config.toml
num_hidden_layers = 8
hidden_size = 128
num_attention_heads = 4
num_key_value_heads = 4
head_dim = 32
intermediate_size = 384
vocab_size = 2263
hidden_act = "tanh_gelu"
norm = "layernorm"
norm_place = "pre"
norm_eps = 1e-05
positions = "learned"
qk_norm = false
attn_scale = 0.177
bias = "qkv"
tie_word_embeddings = true
parallel_block = false
init = "uniform"
init_std_qkv = 0.0371
init_std_o = 0.0
init_std_up = 0.0371
init_std_down = 0.0
optimizer = "adamw"
learning_rate = 0.00194
lr_mult_up = 1.37
beta1 = 0.9
beta2 = 0.99
lr_head = 0.00911
max_grad_norm = 1.0
warmup_steps = 272
schedule = "cos"
final_lr_fraction = 0.0
batch_tokens = 16384
max_seq_len = 128
doc_mask = false
train_tokens = 124100000
max_steps = 7575
dataset = "wikipedia_en"
Each number is 500 + 25 x the weight over its row's rms, rounded and kept within 0 to 999. Layers, rows and columns count from 0. Numbers have three digits each. The size before them is the row's rms in percent of the matrix's.

# o: layer 2 attention output (transposed), 128x128, rms 0.0763, rows 60-95, columns 0-63
# v: layer 2 attention value, 128x128, rms 0.0836, rows 61-96, columns 0-63
# q: layer 2 attention query, 128x128, rms 0.0921, rows 64-127, columns 0-63
# k: layer 2 attention key, 128x128, rms 0.091, rows 64-127, columns 0-63
o60 101:517518506494500468486498490486523533462491528478471517503488533507470539533462516503478502525460506482476460483506545514529516503497504515489513520479499539470531415516480499503494554482522541
v61 105:501481539506469547518475516477492476504495462467477553545537501525493518472518442507503499488467481520510471494492486532531514473477494479516480474510500536494489487501516501534477440454490497
o61 111:506513476498516499504480491507523502486467481491484502434499517468475494546523536503527515475501529479477520479526530485505509481559494498484492497471509499512507475491504507493496514481498546
v62 097:506527547507484483506517526489475519460489467512505523549543504485505492460482472483473517513489492517517536517483497511468484512544512484502514494499525523492481483521504485518495446467523478
o62 099:509472482500475525514503502517552490525480500504469541480523511494494504495537540488502528433548560492465507496536451491517489469516491462473506510500494500528506537472499506448514488513448511
v63 112:492481509446507504506532493475453506484514500510516508486487494502486483483483499495470516497536507506480531495520505505475509549513502515475508497490541502514523492494518463528519527478504490
o63 105:514489512475491485500524548498564508493498536476447533522482515544497504495487517469520507512490530491448439526510507504503505457484509449489513524511525508488496497522492487493478476505463522
q64 093:492506524491467476521476469524530496521535458537518524521477470531510515485479494477480466487459487510461487518512503494499535474509509504522517506529483521448491492498493540536503510490508507
k64 092:505502495498471545489507503509477503484490529496478523533522563526477483508491470474523499474478502471462512499512522502508504567503488502548497513540498500548460504485491487515527468484555524
q65 109:450503473462500506492524515535511490485493537460497512521503501544487531541529498497544534516485563463512525468536508491480488507452501503526512499480472493484547490511478536499494489551456447
k65 112:515500505478470520514490505528517553525466483503505524489530511467492472477484460516532486461473474537475494549469537511523515520478463507481478498508499524553468516540487483508543498481500557
q66 097:487493489519472477508493491528527502513509504510498520474464464572493521513495517507467498483459512469475500497542501484459493512508510533551526500525477540465516513503492491517516509547477492
k66 096:492486505469472533488489482495487501502460504482525530508534539511493472480473455509529507489464499473468497496495530488497512584485480501536498517529532501539456491512489479517530458484529520
q67 102:520461510544527461528485491481498549509524493528543491506497465516491482484509524512487467458485465552499477565486480521523511451550497509502511500500504473494488484497511497525490492482514507
k67 103:496504475471508516470490470502472458462517527516550485510458498481493513491513489505532511492518527463495506469527522511499522502506572501541495495538530495450539488478493478466480496511495446
q68 094:545484511512503509489498549502475535506495502511516476500542509495522489532508465505528489474499464520501504538471466500509496480496511526497498496440515511523512495503513500513453443507479536
k68 095:493496494522538447513495514489482481484551535499489456497476458520498524473522543498476501529514507506526475474500473502475514445535539496496515479499474477430531500498498490490472519508450456
q69 101:531502515519503538526475463536526491506526447534508555497519484538540463495486480513490502494454479486459470519513520504507522485495491506534501533518471504496474519508468468507530486487489502
k69 094:477490478480447538472501509506491495475460531479507519514534556525469520504492454474533479513478527469459539481505538477478521568528467489526494526521527502527494517515511493514530463490526534
q70 112:455488500496538451487470517515529483544506491454513481496488468516482547531475512526519469471484537516518498490525498533517508462486510496508494511505495460523508485532496525478481515554493477
k70 113:511517474465506536527511489522520496489474507518553511460491495488488472454518485544522541465543494555483483464498532466503521521467519530488492466500527534521465479497480468518513475510495520
q71 111:479514482552477497457465487550516492486504511501456485480467494492477521490510479487494523481493495459495498454502505492513529513472482516522466531535503500519473550494524499467509539531491505
k71 110:504498495461492537500519534458508525521462533457544488471518514467501462470516522526470485513560525536475540465501476488501495531494469490499494507490526507492475496499476470519524528497556491
q72 114:486511508548473508491498501479496476496517531457452458433450519477492506508525542481474515526533504475528545461519499474501472519507499496482505493523496518531483509481513496497500561516502517
k72 112:502482520487502482482505446490522496519501461491537509462499463457511470501500508506478486477544495534510489489527442503523503507463480513493499555472487508542482506500482492479539496514502488
q73 119:526486484503482526486505511451481485467491504471450458439490521458490491512536558495475528500538510482539529462486494484497474529503471497467492493477531526554501525484508464495499498490520484
k73 112:494484512539539459480485447508521471524526474508513491485498439481503510509519559527483486503517487530503475494525445499485486457458509508504511527473495492461513500529501523480476535519459461
q74 099:525515460476484503507527508516498507463465527468461462512509543479478497524527467502522541549548499470478518466488487480495524524527474510475496520515501510494510490490511470505534485492501518
k74 099:507489530537516477512504538466502508538539466496489499500502484507488498481528542495447472533494481565515512525484502489494464446472513486482511462464479480483503500513497533486481516504455493
q75 114:523479526499523511478529512487511495502474473512474507487542520459495485519495491523499473544506479485531485492499501495486488519457472500483437510457515508513484558529468469477506503486487536
k75 107:515545503520513473517511501514515523493505482499454464500502481554533515515507529528497492539530525515488489460487483504496498462518502526466484514475491549471534492495503513503447495516470489
q76 097:545510510485518460486472482491523530514500450509538500519513490491549444513498497526510504472510509524491451546481481517510517470497474515491446490468525475511489510535549516454528495497479502
k76 099:491520463505505506530492488535490452494506530511490497501489492503489549510537526533498509537540526531513496444508494484480517498528540508526488533514507523436495463500486523482426495509483474
q77 087:463506529474489501522481470495490462523523494480522523521471468522517509506466515483482460504459526487492514521552502500506510473526499462527528527499491480487482519487457548541528493524514522
k77 089:526507493537474528519493497553505475505492494512490520504526553514473484517488431488535509450477475501474512507533521526518496530472500497530520522495490503555474508515504486495521470485556527
q78 097:544506532481475542495510490472478515517491498490521505465492513485508461529515492492464521478503555493494524553516485491474486510500507524464524486447511480574488499506502532473517493526491499
k78 099:476513516511472459498480430563504480514509474496486501472481466478508534539537510524536502475508472499496490494519485508471553479501532503520521582525475509506495498522495506474450487518491486
q79 105:471506496509543511534487501533460537524508517517522506553495488529497526477483477539519513492482514532509515563496509507495515427471516488523530490441468467498517469496464536558473471497490498
k79 101:522492522506491462500476547492528501468536467502485509521458512492494514504458432456530503468481480466491497529470550554489500545499506492482506521517466503504519499496514493510528472478503506
q80 101:515494504514508487531502456514515492513511477540484516491511497541530465510463465539465476530459454514453460522492507475499493516531493523511498543526474557473475514492474466533520517475471523
k80 099:486503508472472528504530509451490527497493507481505531521520539531477494489470480463504472512469514465468499471508554503506512566525465487497505505532522499539484526475494493515523480505535513
q81 085:477458519495468486500473477494499472520548476477491513483453471548479516521480507506467478496457505506505499483539498484498484506506494503531563497527463555459501509468475489543485512523537500
k81 091:503477489505472538480503465517509509492480526492542520510525524500487457474467446510498515479480485483463477478507506504508507570493470481509501498512514503574455507507484482508552466482551546
q82 112:464511488483502483501518494492538523501497512492516506562476493519488512463506518497510524473510506513479484482507500524493511455509508489512501465549489452455512451506549514520500538502476474
k82 103:474498482447489530487490540489507466517502518500527527539496547471519496491451469483498510497505512491508534541479549532536495554526482502509503517477531471524516472472514519509525485485532506
q83 100:479502539512485533503469456523521485530509495509518557496490455528538506496478510524484531496456536463483503498540528492489519481456498477546503499503470494476500510500465509530508523514472480
k83 094:491495482489468551504501488513488510490445512474499517514504566504467494532483452489535486484470492485447521494500531508510515552488449510540505525506520513532479504516494480524549483488535551
q84 103:487507510495494497481518519482475499484499513472508487514519545462475515513536501451539510497520553486523538488518494524499467501482483468488500508463508472551502487500504543476476475511519484
k84 101:517510518518501450535490495531512495520538482527479475464469457478516489516512524505482496511526460527544505512485474527487499421485516495480492502495487492475510514510503504446472558501458505
q85 103:536481492523547473490502541477499503505492523491489480505544517477486467512499491525512449521541447505527471526470490529509481527524496517464476504535506505520470487519514464465493488470511536
k85 096:510517491507496461505516507463525509487516505501494468494482471509537498471497533511454522559521522516526491469502519480508497446545526515449492483495508504452531486480511499493463512513462462
q86 101:458510499480511509500505483532505488513516473492508536515478438543508512473475513512471497500460519493499517491538523494498531483491501482523528523494495507450498514520464489514528520498496467
k86 104:507502504498478545496505490521495503494443492499516525495524555509505486520493451504541496474465515467451488493491536503482507550465489501535503516504499510551471506504497503515540462496532534
q87 126:483486517541503483463489478466549482483529490505462484486486497467502505493501571496484464492482474474565500476529520509516494484463470496514461487498531482513494540489495513459489567487488502
k87 131:503533495500538516521516474544524465501480534507500470494515490511519489500497514526497535523582559500482500477533478468520494529453487506523474541476532522488514499490482495515472510501500488
q88 105:495533516520463458505482492509529490476505517519493476528470502526491480506541485475532537505468506481442522492524476524468486536513517481523550535508488475504541478490540511491518505516478506
k88 101:494492515492482519501517504474479495502511537542560517510482474481484463471499512485517505505489453531561521557487526511493524477477520473513504444516526478491511483509493458460512518501515513
q89 109:456515484480493531487512470537513471476491529481480540523494504514509492518489492498531514559496545444476523473517534475509490538495487492506470523524483485506471503519473505481530522512487487
k89 108:505524506494451524493503523490526537531469473480470518480537529491505486510477457489496479482467499522476510514491549501517486523471436497490478497494514510576481499523490478502515488476540553
q90 109:541523507473508554467480471506521465453459472493503517448498499497527465515489472500487564496490510454491499491493516475474533519481469539522449480477546511546511542483492494458533488512477513
k90 108:485522514537484517492523465513498488520475505505468497517552525499486537527528518468511456537481494519476479479532492499472495526478464492511502559477474511496484493554467508559500486503520513
q91 101:499506453482524518517507484514494490550500498492501495466535479533479512504482460528477499514511505500443482507448512482529493535489546524468497502560468543468517457502467450503518481532456487
k91 105:516474492470478526497527509473509535519466484482466521499519493517469492454491469530484463490438468502460505482495519481529501521501464499454514463525500487532484499502493510567567477504548505
q92 117:500516504504489478502481469524549516517514491530535541532506487556546479480487480490489518482466495506437469526504501513482515490490500505533529493519480503430500495503506497538527498491466509
k92 109:492493480481460553498497540502477498506493529498481538561506570537470503499475466475516471509469496471455510521494539489508531563542468477521482504545522487521493488487512501503505469489552514
q93 098:542503522492509492532505467504516523494504462537528525508530483494505488485483484519485515479495486510459463565501486534525537471520491455481479504445532475501508518525494507491501483460491483
k93 102:479519452500517529495484497550454465476540519528498487493493507510473530533532524523514497515503513498518525497500491508483498484498566504543517447519495483436544488512492509495460517522470485
q94 109:465494474481490515495497498534520488500501509490480541519483512556498525516501489509530529537456518454497488452504544495466493540467501501528485505538454525493479493515471477495516533541465490
k94 108:522486500491457529514521518461530545512469484481486531510532520517497460481465466504513492502487492496476515497479540480528492533520418482487479502481512515553462506508513469533528485485526537
q95 107:528498482525508481486519524463467526469483516518517463516507544452484494499517506471525476515564473540506500519459464494506496492521493515445483469470518486507492488505532516505468482484518517
k95 100:494491503521530466515485523491499484506556511504465463508475451517519530498515515505456506524522483515547482513501460513499484436501539497483507502474476475450536481486497512490474512504479463
v64 080:511490515495527507492485453496511483537519475483447509514475486527477552519535461481502524494463499495508484548484480483508444512512485470474507559492483510480535516515492515495498504487493507
o64 076:455503502497452528467479531494469478521522534488480470502476529457492485536415484556506514536464491506523508475504546474518474504454473493529516511531513500467517486503516506515485495505494479
v65 080:502497477503494517491525504489471527552498508495529519528526500491506501478527493427470453503492497512518521449483516475547437532520510546489497513498515445526489456487496526506499490512507486
o65 081:525500477496500467494546507495535524481510473487479481505534530537460507517552502508524503497471503465485536504498484489470509460474481447509519442484468528519443501487483451506498486521534478
v66 078:490503500536523475504435517495476489462523488456462505514484473521483507511486465538488528476474520497487499487532480537483538514517503495496491467488510510447523509491503504489542484473476458
o66 075:495522522498476529520451498539502485492492516514516440472478526473502506485471529476455499473534499523509472506515486537525523456454511549538466545533549480441530477534504516494497498516530511
v67 084:479503502541542473494498465524512478525465522484512493435475488487497511508463517539491489497503504509479519553514477517481582504494512490523500489485536535503472479504513534468470508484478497
o67 083:527478487517486499499505512509477484494517522493536526525498490514540543517503449506435455548497480526495487498497504527492511525524523506457517514494480499451516530490502508494505509543524523
v68 084:507489506452487496537511539482511527479503531471462506531515496486474497481502493511509451475511469492530471484496482468496533494473492530436522493488480470556510519518475486511548529495463513
o68 079:463537518487490500457459463513522494513494459520503479436499511483510511498508529489511528506492531490473492528503526492469490504518478490527491511492554545570534470493485520514519471514467532
v69 090:452499522538482500500501494469463523497527499490478523527495499479482557515494552445490490530491526512527517503512517499492447468506501539500524499546508471473485501489506502486524517518481454
o69 092:558501488498525453473523486533502554490519474514526500508535503538483499510510521527526464479445511544487527503502522489482525446499497490505508474484498480464501475547478453472481525501518487
v70 093:492503492476461468451472537479467534494479498472521494541529486508542506492533531503501493534517476508504503485512484502487479515524516503556491508518469468438449502536548477494522511517499506
o70 099:474535538536520469551493486527520476465503477509457514514533469493498487442520505497505541496483484494489475541491445463521482488492519528499498499522459528474503470449496486502470569526462482
v71 083:492487464485526522488513451482502509440530508491519508509489511491469492501457513460510499494532558471502541496516493484484492497455511500503492493514495489516513552506555490498489494548481519
o71 085:532496466525527479527524490505474565495509512495497465495492512532524478493479525508501520451511507489490480489526450541491502492506505491485484450498489496520535512542522541520475524485461456
v72 085:484471510506517535486550484473480513485473474535471518492505504492472516487458533490451487495487503482490517511515507467488505489447483542452489506480545525531521480462464527520474478503466450
o72 093:573495463482495478479536496500466539502520502499513520509520485546492501561514500535535465500469528510505517492494540504475528499529486465502519476477501488522499519529506489489512493465522514
v73 081:481495493492440465535507513537494521472486499506470510509489493513472506522509554500495501525503524493507515491496500499421547481497522470452518479498500495524524502509510521513472545504461491
o73 089:493521503488562488486481464507509542531488502512509522442532474487502474484475504508478541476518533489500458511509527513542484467499519501484458501485475530469496469542526540528504463521460496
v74 066:501494517499546515511527494474544516481498463502488508494506506522507485505458540485474514459501503527494467500543482486500472493443479544476492470502494518495471530486472480509519508514465506
o74 078:555511464499471489472529499508465511494505513509516499520523489517488483548506474523543468500479489511512520495482493523488515518563472490507516481493499475508512498499517489483512528422492553
v75 105:516462498480483523523431511520528556459505518525506505497491497504481534499475526556484506485494487495498453488474496467507536480516484512443476498526542505489519521484518464521512494488485464
o75 108:512505527498470523493479473513486453528519500483494502453498504499480468513512502508460498484467487538482500509495533483465505521520459537529475590525534513517518495476493503503541499500519549
v76 106:480464558517527484499420491511495484488515495486527502437476493513495508489487502573492494488468497507528480477512489564495566474519491498552514480463504520478493465505517506490482515494482494
o76 109:509508489512465497517482513543526461490534484500524498542504493511479540501513498492492460535456460530485512538495520491488522533470508542473518553500528497497523506495452476486510545526551513
v77 076:484465528499543564532526493529522507501505498542494533507499506500470527497471545512461517485516509519508480480489499477550477494486474524428456474523554527509538507447481513540487500498458452
o77 088:563475473477467503461533505489472497513523525468514502488509531526473498563504502522511457499457516513490537480496547496465532519530460480508504507481525489527489520514487484473545477474539536
v78 084:477469496505470525523425481512471474465528487529507523492508491514438549525488521510479486466515486470531485464514517506527504482543467508494500511491540476472506556517513515517548532487525471
o78 086:492510500519471505507482528539505516493512494486484489526511516513488512511486554493465481510442502534454502543501535471459530520470485527485487536489515488496522462521452479484486549522515501
v79 096:473508547491454471497465553492494531494536485467453477558491493501531472489454537470487501525495506490522524502510514497490495487528493497502479495537485499522470527486498524484500510561487522
o79 101:523567516478540473469491469526489521512516485534503489480542516522483497482493479551496505485512492500523515486515494486522531469548485513529497505511501485435494468510525502483503527444485520
v80 082:525468505510471498496437487501525480508478490529505495530548490483532509511487472492495473481510441500516471496516505514516545487546494522525488514474527514492485489536462470522472461452530524
o80 093:482520513505458499532493523525505470457502463523459530546511491482483512479528490485500487538486473512455511542468487460494510557495496511497521540497506488525493491463477484520512557523529508
v81 095:518509505503528492483482453489565484476500489471465500476505490500513518530503498527509551484475510501529451449511490532516525498529504484510506484505530494500494503481507496474526471493505524
o81 097:490527520498496522514472506528523466513498499538539441511484511517475464514509488460517435509488449510515487496504520501477500467495487538533491530534509472467546506497503524509528520453518540
v82 085:571487512517522496499501439507570506531465502511471492480490511495559468504455504482471525485510501511471466497513520473526499491483492533502442501497515524506486532511457477490516470500482493
o82 096:516514500502439521504515494487444447501507507506478520516502515496492480524495434526492490526493456502505506499480474491499508555559486499508530525529494506500494509439525498513501512447490536
v83 076:505503499503557482508529518464508471542516494524479530546480498489462464493522478504503495505468499476529518484492490501534445514477507528573488481473455502503519506471509476498473509533477517
o83 082:487471517476472522493477524487513505483501505507511471485447512487500502478466547496527489483504496505533511465517525489513500474470496476515515480520555499501489512554490502485519468473504469
v84 091:521522533502508509500542527458491446512476479499504486536499496500538495491534453516509534499478452487503464466503495527549531542503513491542487517444490541510502479516469500491438466495538490
o84 082:482527482466506492494504535482527522470493487507431529495458502514492524491510491490544474522542503462509504494470519460496486538453512467495566487506524479539505549495523509500530470500526491
v85 092:502494495499586498500577494463535462528470510507517511465479521521517503456533473506523525480500509480485458476485486511502469504462496519536501463459473533512530517512473500519473505523502520
o85 092:500496471520459506521497518461478505483508507523504482522447484478532502509496508489540460514494464485514522484499496513503477556499516469475540452516523501525519552496509505477498499467471491
v86 083:511509493477512490554482495552534495491461506543523518506503523483506473500452514525473489492521503515488517493512514507513498511506493509487487474499509483520510498502513489482465517523522478
o86 084:561500471484469509481546506467500508491521506467541521501514508518493520518522463514458467491494511527485495483502476506479541514554520480479522493471507502507476511499484490495542491484496539
v87 094:532480490432520545510480501493522490489465487525519518534491501487465502474496523573482509491515476519519436424474524491542495517500488503454496485490566514513511497490499488515473485498504487
o87 095:507526497490448509507496514510506476503517502473435525482510509508436476538529494502502502497448500492487512524486520442456503527484473522490525551499505517568520510475478491505544503501526532
v88 075:441495498508519462532522527479457514496553528498549537518510512520483494469555480521524536495489512496502476491476489510507513468487525493508556528483457506530493478509492477493481479490510485
o88 091:483478492483538487495468486497545511502491489498513487454453504498502526473499546477539516473509510509494510485504534498488490492421509491484496505512558506524503517527492498487521468543535451
v89 098:482478525507458475521507463509498509495495496534511502531500502488455501465483523481481482503505485471493501439490503442503508470501498535407533527525541503530501543512458533554479509526487530
o89 097:514540508500538477495474486501493547535501464514474534457528514521502493526503507507544515481481478500505515495493554468504506491499508485526461439468500544496487458533516503508504483463495505
v90 083:480460492502530548503534456483484524490481523542486503518476495490476476507458516489459466498526506513556512500522489469541466497448484526491484504477511525527512519473508503490489506506491506
o90 091:563490469495462484463539500495482518491528522482526509532517507544486515550506486539517460526458504533488520491492507505458528522546476468489537492484497481525505503512498484486514517472511523
v91 091:483497501489489495489499486465457498452528446483518488496469501511429530492447533466495473527495494475544519442533508467462523527498491545490528493523534509522525509520551512520505491509480503
o91 095:538536469507497460539520498540485572500509494516474500515569484523478487534502492549505533476465518495507497526509473495486498468491501502462504487465469504495541481528491534512446532502473474
v92 082:499538505514527473552469581498483537514507502503441516535493492493521526507493537503477516504512472514456482515474494500476488517514510540471503509479489511486517515491506488498467474489476442
o92 082:505499526470485516493493495493490485521479484485451504418480501483482507480496462514488532477525501501571522465487533464554509488519476506539499507525534493468480477472521521487543473511495543
v93 070:489524482483475469502444522502494466481572530446510516498512486517468530486518478529534525480479523512532512517464504520498515458506509493507551534524472458539510510476504489479497507520500507
o93 088:455485524486525519502457487505541506523484492508524474460463516478500508464487534471487522480535501498504501479522523503506488470437510503509480520516544510495500504531485518500511450530521474
v94 095:501476503526498457496469452474534508488553479530502510440464492502472540561540495467527531487502493501511512508495494480469463458497501462516470490474460514459533512517535534491504517502483496
o94 091:537481488516416527488482491505475486504539533525503485528486476493500509486436519560485513500436473542504474505503504504515489535493508517461524520507525513460551480508474502513451560497447503
v95 077:489494524537545491534521494503476510527493540512534539436472523484520542470532482519508486494506519523464503542478512522485533502462523499515529508467528522488531449530471509508475501484486480
o95 080:527443461482473493497512528478493487498517507458520521502455505494512556523496521496494479512480514510488510468498547521494506524461524490476511515475563490533481528511477476485523456549568484
q96 070:530509472523525526486494519507479506525488471485465477446494526477519475493508501493519515500540499512507519535514528468482492523494477490502492508476512445498541522474469532506506452491503486
k96 079:492465467488505531445510484477489455493499534474473511514481476507466516472483479512496474489468452417504492486515535514475499508491544500521490511516503494537521469418487496500538486501497496
q97 090:537494478521553504459493495480523470511486510523476472456511451519522514506498514508504539524489531484491515498482514453499499500489509449502477494494498492523514555489491485457481494566494471
k97 098:481525504486478511578504500531512524536498496487496498504549491478509507517524506487498496500526506561520516517488484515496493510494428522494517522505507499480460498570519496527471518496511496
q98 078:517508523518495486502496496508519547508519527512487451531528573498506461518523525512509465462519468515493491486505438531488495501480474502498508467506481500474487478529494490487483524507472530
k98 103:509487495482498508472495507490488479483535509504490517510443507531496507477488486526486519509496495429510455498526505511501500492501583489503499485504505500504535498437494503465516486479530490
q99 088:488525485505478498528486477533481509498501519487493513502486540491498497453508476472482458482486450486496494494500480528494502489484495554520487503546517546459466499537525526482505519490526509
k99 096:528475524497508512446513505471512477467519501523494497517459500523480492496499524520495504478459493462517474520482532528489513539510588515496506488499505479510538494446469496517511496512534504
q100 081:533501523491500520526509508519521525478541519500469488502497512510511492472477469505483461480521474518509521502528494503547496525480527497441477538472503502533516454511462487503478483457453537
k100 087:482454493508506479483505532480491495535470510510495496459449517504529507500501530530499515511466505472488488464495540482456497504525480513522527467529503513471520564490504481490510499492515505
q101 076:464476499515470480489513554520528516489508475529548513524506494497488482492506485493496493509474498533478502512441492496510507518465520477492505467510454524528464483513547491495481512518549504
k101 077:509502544474502499526477507492495498486476521490499487526538505466510461501471541470493536525534522525482529507509461495497469499558455509493502496496528523481510505526491479506498479501466471
q102 079:492527526520483480489504474554499530520498523510512521557504518492494542484503515442527497460496432501481511549536483525503525503520495517537487484545488535465486549539501509508468547508484505
k102 083:520473508508493501491464497522533515480528519502536515501457534552494503473482503531535511471472502475524483476463514504528497493502565521508477488512431509499531423498472510494503495477555489
q103 088:515508478491472504518506465512473482534503513498484506515530503452474521480432499438453460485531481515499502471552524504546489501489505485539498450496525541499506483526496475513521521467557527
k103 092:501530480472521484473521489487500491475513491542509488479458523516501543522513515547536499460452513427524485531492516526441489528505548544487490515515478479486509477444491506475472478501486491
q104 079:463471476491521507506496448567520521493460423478480474496545491447508491498494522481526508513514502506491488521520490524473483495512490484498481519506498464532510523480509507500511471504446501
k104 087:497514462475484509579512513475483499524500512500489485485491524521481473475480520535503486496522476509518526495537474470505554463476481535527501470532476492498499534535470476462515515485541518
q105 059:486520496455488503521495491502525490482481475497515538519510434519482519533515511481476508521511499521522502499503556471447506510497527490502479495517513525520494512505525531516492507521541487
k105 087:480513519518502499539498481532501529518486485495498496490539488500520492508487496499528511508510486561494540512491482486515524491490447501504497497497494514476466497584478511487499508485502502
q106 085:495527471503491524503457533452478530505498445505484491460501486462509492559476507520481477478508556501497549521483506502491480454505486504497497472474498489501512527510439497493465469546453511
k106 090:482518488476492505550538438521524502502497501497506470520514518485517490520486531480492477523515501509530515484517494474519535520472424509485500514518530498475502521518501483499524533473515500
q107 126:500545527500477455487476487500514494514537555505507509537452517500473515468487492481507494463497480511491495503511482568532480480528511504528535502539476489473500457513494530492486551453524534
k107 120:497471492512504503473481490472487485477519501508516514523465513532504514505508480499508478484468516439511451484493542503493470527489584509488477518477485513509500502434499510501478480504489496
q108 079:539538519514503491498515509544513512487557497513485511473474503502515502486440492430509543509452493493515474521517524488500498505451535525526513491530485488453521494487456488480477515489546523
k108 086:504435481507532539480508525486481470471469516498534516512473465501479520520543484493514481504464514460500470503490537520448461519515508505518507492483505487517504487468509513562503517453487493
q109 083:464494530480520476492515484528518492507512483499513563503493414539502506497509517483492496543459537486493504487492568514492485475516529508514540477532478498473525480526462493508502535480488468
k109 101:503524495509499514536477500533541521520458489506514506512545519491529500519485497483511499498525500561519514503498468488509510508510424506495497485499501527488453522562505511496483511497470538
q110 075:540482496488495577487536502496490506491447416503522490501470494498549536498526529541508504501533513472486508543474504514508471491505497517466459518500520513518502544477441535507458507514478469
k110 081:477536520525512496533520504518504496496472553500500499469565480527489454517522477447504493481497525526505539483492484514500500503503486455481513501485493519460477496573534469523481482500474508
q111 088:505512523503473509503507487500534512541506537550522495491483485484541478542500475498509542520488536505510474508493476537528494502520478473516492531488502525473484521516489502480495503474541475
k111 091:469511496474501460507493488486497485478498484444493516519521551496478484467515482543511477523531523524511507440466495477486511444503479503469485476486501527485536508527475489454500492505541531
q112 079:475486488509522486501518514497473496493494485473499502456497461500531501522497509528482528500545550481524506514492544496432506510505511478483475508481513511537507533483501519504520482530471474
k112 094:490502507501504503531491505520517536538464497485489494504558491494513499485500486470492484496506480550498551512500471491559537496509438513501518496516506513471463507557486504502493506497523523
q113 067:540498492545483502498511485519465496489506517506460480522500565498494482439472453468476510481535493480504491499503471500508520537526463532511499491503544539486460512498542489503504477523543529
k113 086:523495475465490518451519515450501474499501514528500497493477489502473524515509516537494500494469484459487456505505529517496492509475584486511469491512505480538543487424481514488520480515510474
q114 073:531505451533479489487536474468474481490517498502452441492510553447515457530484477482483494432547516499537509509492440494521501509488506508486471520488531497530471502495491508499527488505515515
k114 094:512488515507500504452526511480477475499500514506492501489452472516473542491522509496483479536457499445486469500510541516486481515487556481491517509492509499509545496424496513535496483502508488
q115 073:459543513440485481522507488508525507525505516488485547537531464551485509474482461494456489525482533539472507476487518498526536451522481461477482505510508506524505488520502521523526551509508494
k115 089:483518515514489516536491495530529520511485464513520498500518541466519499537507511494513492483533484546498511517481472488512499488501438508525514498517489511502441496550470513475500511500499507
q116 077:519458497501487488462500481494490485463504469539470503521486486465480492465504466479504511543501430459456483487520494485521480486478539489499498549493504494469516512499503475468526491449500499
k116 084:507493514490514511518501540462482483515490477488508512446504458512504497538521507550496501507478546491520492504522522487462486521522492487469500475455475453532515511451525499555464489534465489
q117 091:511519465515522505504517486543519514483519533515506475475536507496526487481527470530516555519496545504511499480482510458476520486474487504467453478489491513515535531505468530486496456564472496
k117 101:489514513475462525549495512485512495516476472492493515520521506505506518505492498496493526509493476543516514491493488499487565494503441498533540506528510528514480474547460502509509509479563517
q118 070:541491485535489514482488498514507483514488518518448469489525569452506494506491500485513510441507465485494505504518452514478505486494493475531494520470525462480504477494482536545519484486540501
k118 096:512477491486516490454521518455472460492526511505499520483458479514493516481490487515485494502476514452491474496504520507487462509488583499486508509493515472539557496403487482473509488500485483
q119 086:508509530487468507487515516496525495488505494471482480469496474533511528481511498550509542480513498518481505514489492514510492534514514504495497564446520506526498443461547458476477446483507472
k119 085:477505484500534499535497490490480529517485489506518506507501509487523512500496510496481445514520508532489522476489454487512501478496423499504540474539475500450504535555485506540523525515460529
q120 084:542485504544505497523492505459480511496467500524493465475521515488516496525496523491485463418541451477520494518522468501486494516475466501507498496503538495543473525529530473455462495505463516
k120 094:502517470469490492484526523472489498488533527506476471523464499505505501498500515513516501512513485451492464481507508534508511514500572502514479489527469487489559483442504458470529522516540488
q121 075:469500507534549463494482540476520498482532532490498497482534521481482493503503579491511509532503493565543507492456530440490495486497473510527514456482472495519515541494481493531507479568485482
k121 085:502499500470473537520510451567529480491510471494507484491529511500507526461440446480510507478504503493483508493518457516534529503510465517531508525532522501511475444548498515470523528465506511
q122 082:532480496482472521513522487484488512466499521516504479491458470494521469526489473507533534490490517484487522547502474485496470510467535481503507573476493517528448544483467467484523485480473499
k122 089:466522496508516480525525524505524488538465504466500495486532486509547482476524526497489490526490526560500509431481496479516495507524442480501493469522510547486527488547520503481478505542509530
q123 089:530478542511466487506484530481486487492519535526482492515491572492490498504470507513493459465509467515522482531524473552507498494508516509519506494518502507506501447526492509523455533475516496
k123 105:505491500491501484447515497489486480479529507503498496507444490509481521501506494511492512502479522435482470495494516511504468504504567493503506510495509501501541519418482491496525470474495502
q124 081:523501476481488495506489480513543478521483451505494521512502490505478520494478445464491493436506554553468495503470513460492494496513466470491507488490492495531475505500480537516502494543558539
k124 085:477539516503506515508509497478488488520480496548491497508513530492535496488508504538508510511502468480497466504518495502521488502453460523512450525493525516485530483503499492483515494491472476
q125 103:511524462486525528491515525505489471502471481486484513478521442489523505499521530540505544550509522509470554469497524448501502509477468479481507544461511507518499523495499472484513469532484466
k125 111:473511492476513502537484488517517522535483484491489486500550524469517492518490502498495476505533489543507518499488453485501526496500429511489507491515506501504477507578497494480513517522482514
q126 099:509477474490490529512499521475504508521476480485475483490589482476539495539524512532516552506528510484487541548490477496514491515488468486488503539471509497504501536488507473512506451490459463
k126 096:483489488470520489545508485511474515501492501466492506507505537477484471484490519497514479507537480560502522437504446495496528485500428496489493468528491495528487475528512487486527509508509505
q127 097:504491484509506499491506542482478474514499437507490505494515490483527482509521511523459531540554527497508510537501539459495544514466503531489466455463544469506489526502510518504546469531481452
k127 098:507493485482494512529505463524525528496484499462476485473524493456471488513505519491506502483519481531513556512512472508505515477497437471496510512488520514500511502514450483519502502499511530
v96 113:474524486531505433484493448478522463493505536490471495438499499491483519517454498525462501503490504471514526499510494531477485477549484508467543561511496515531495511492501564473502532527502518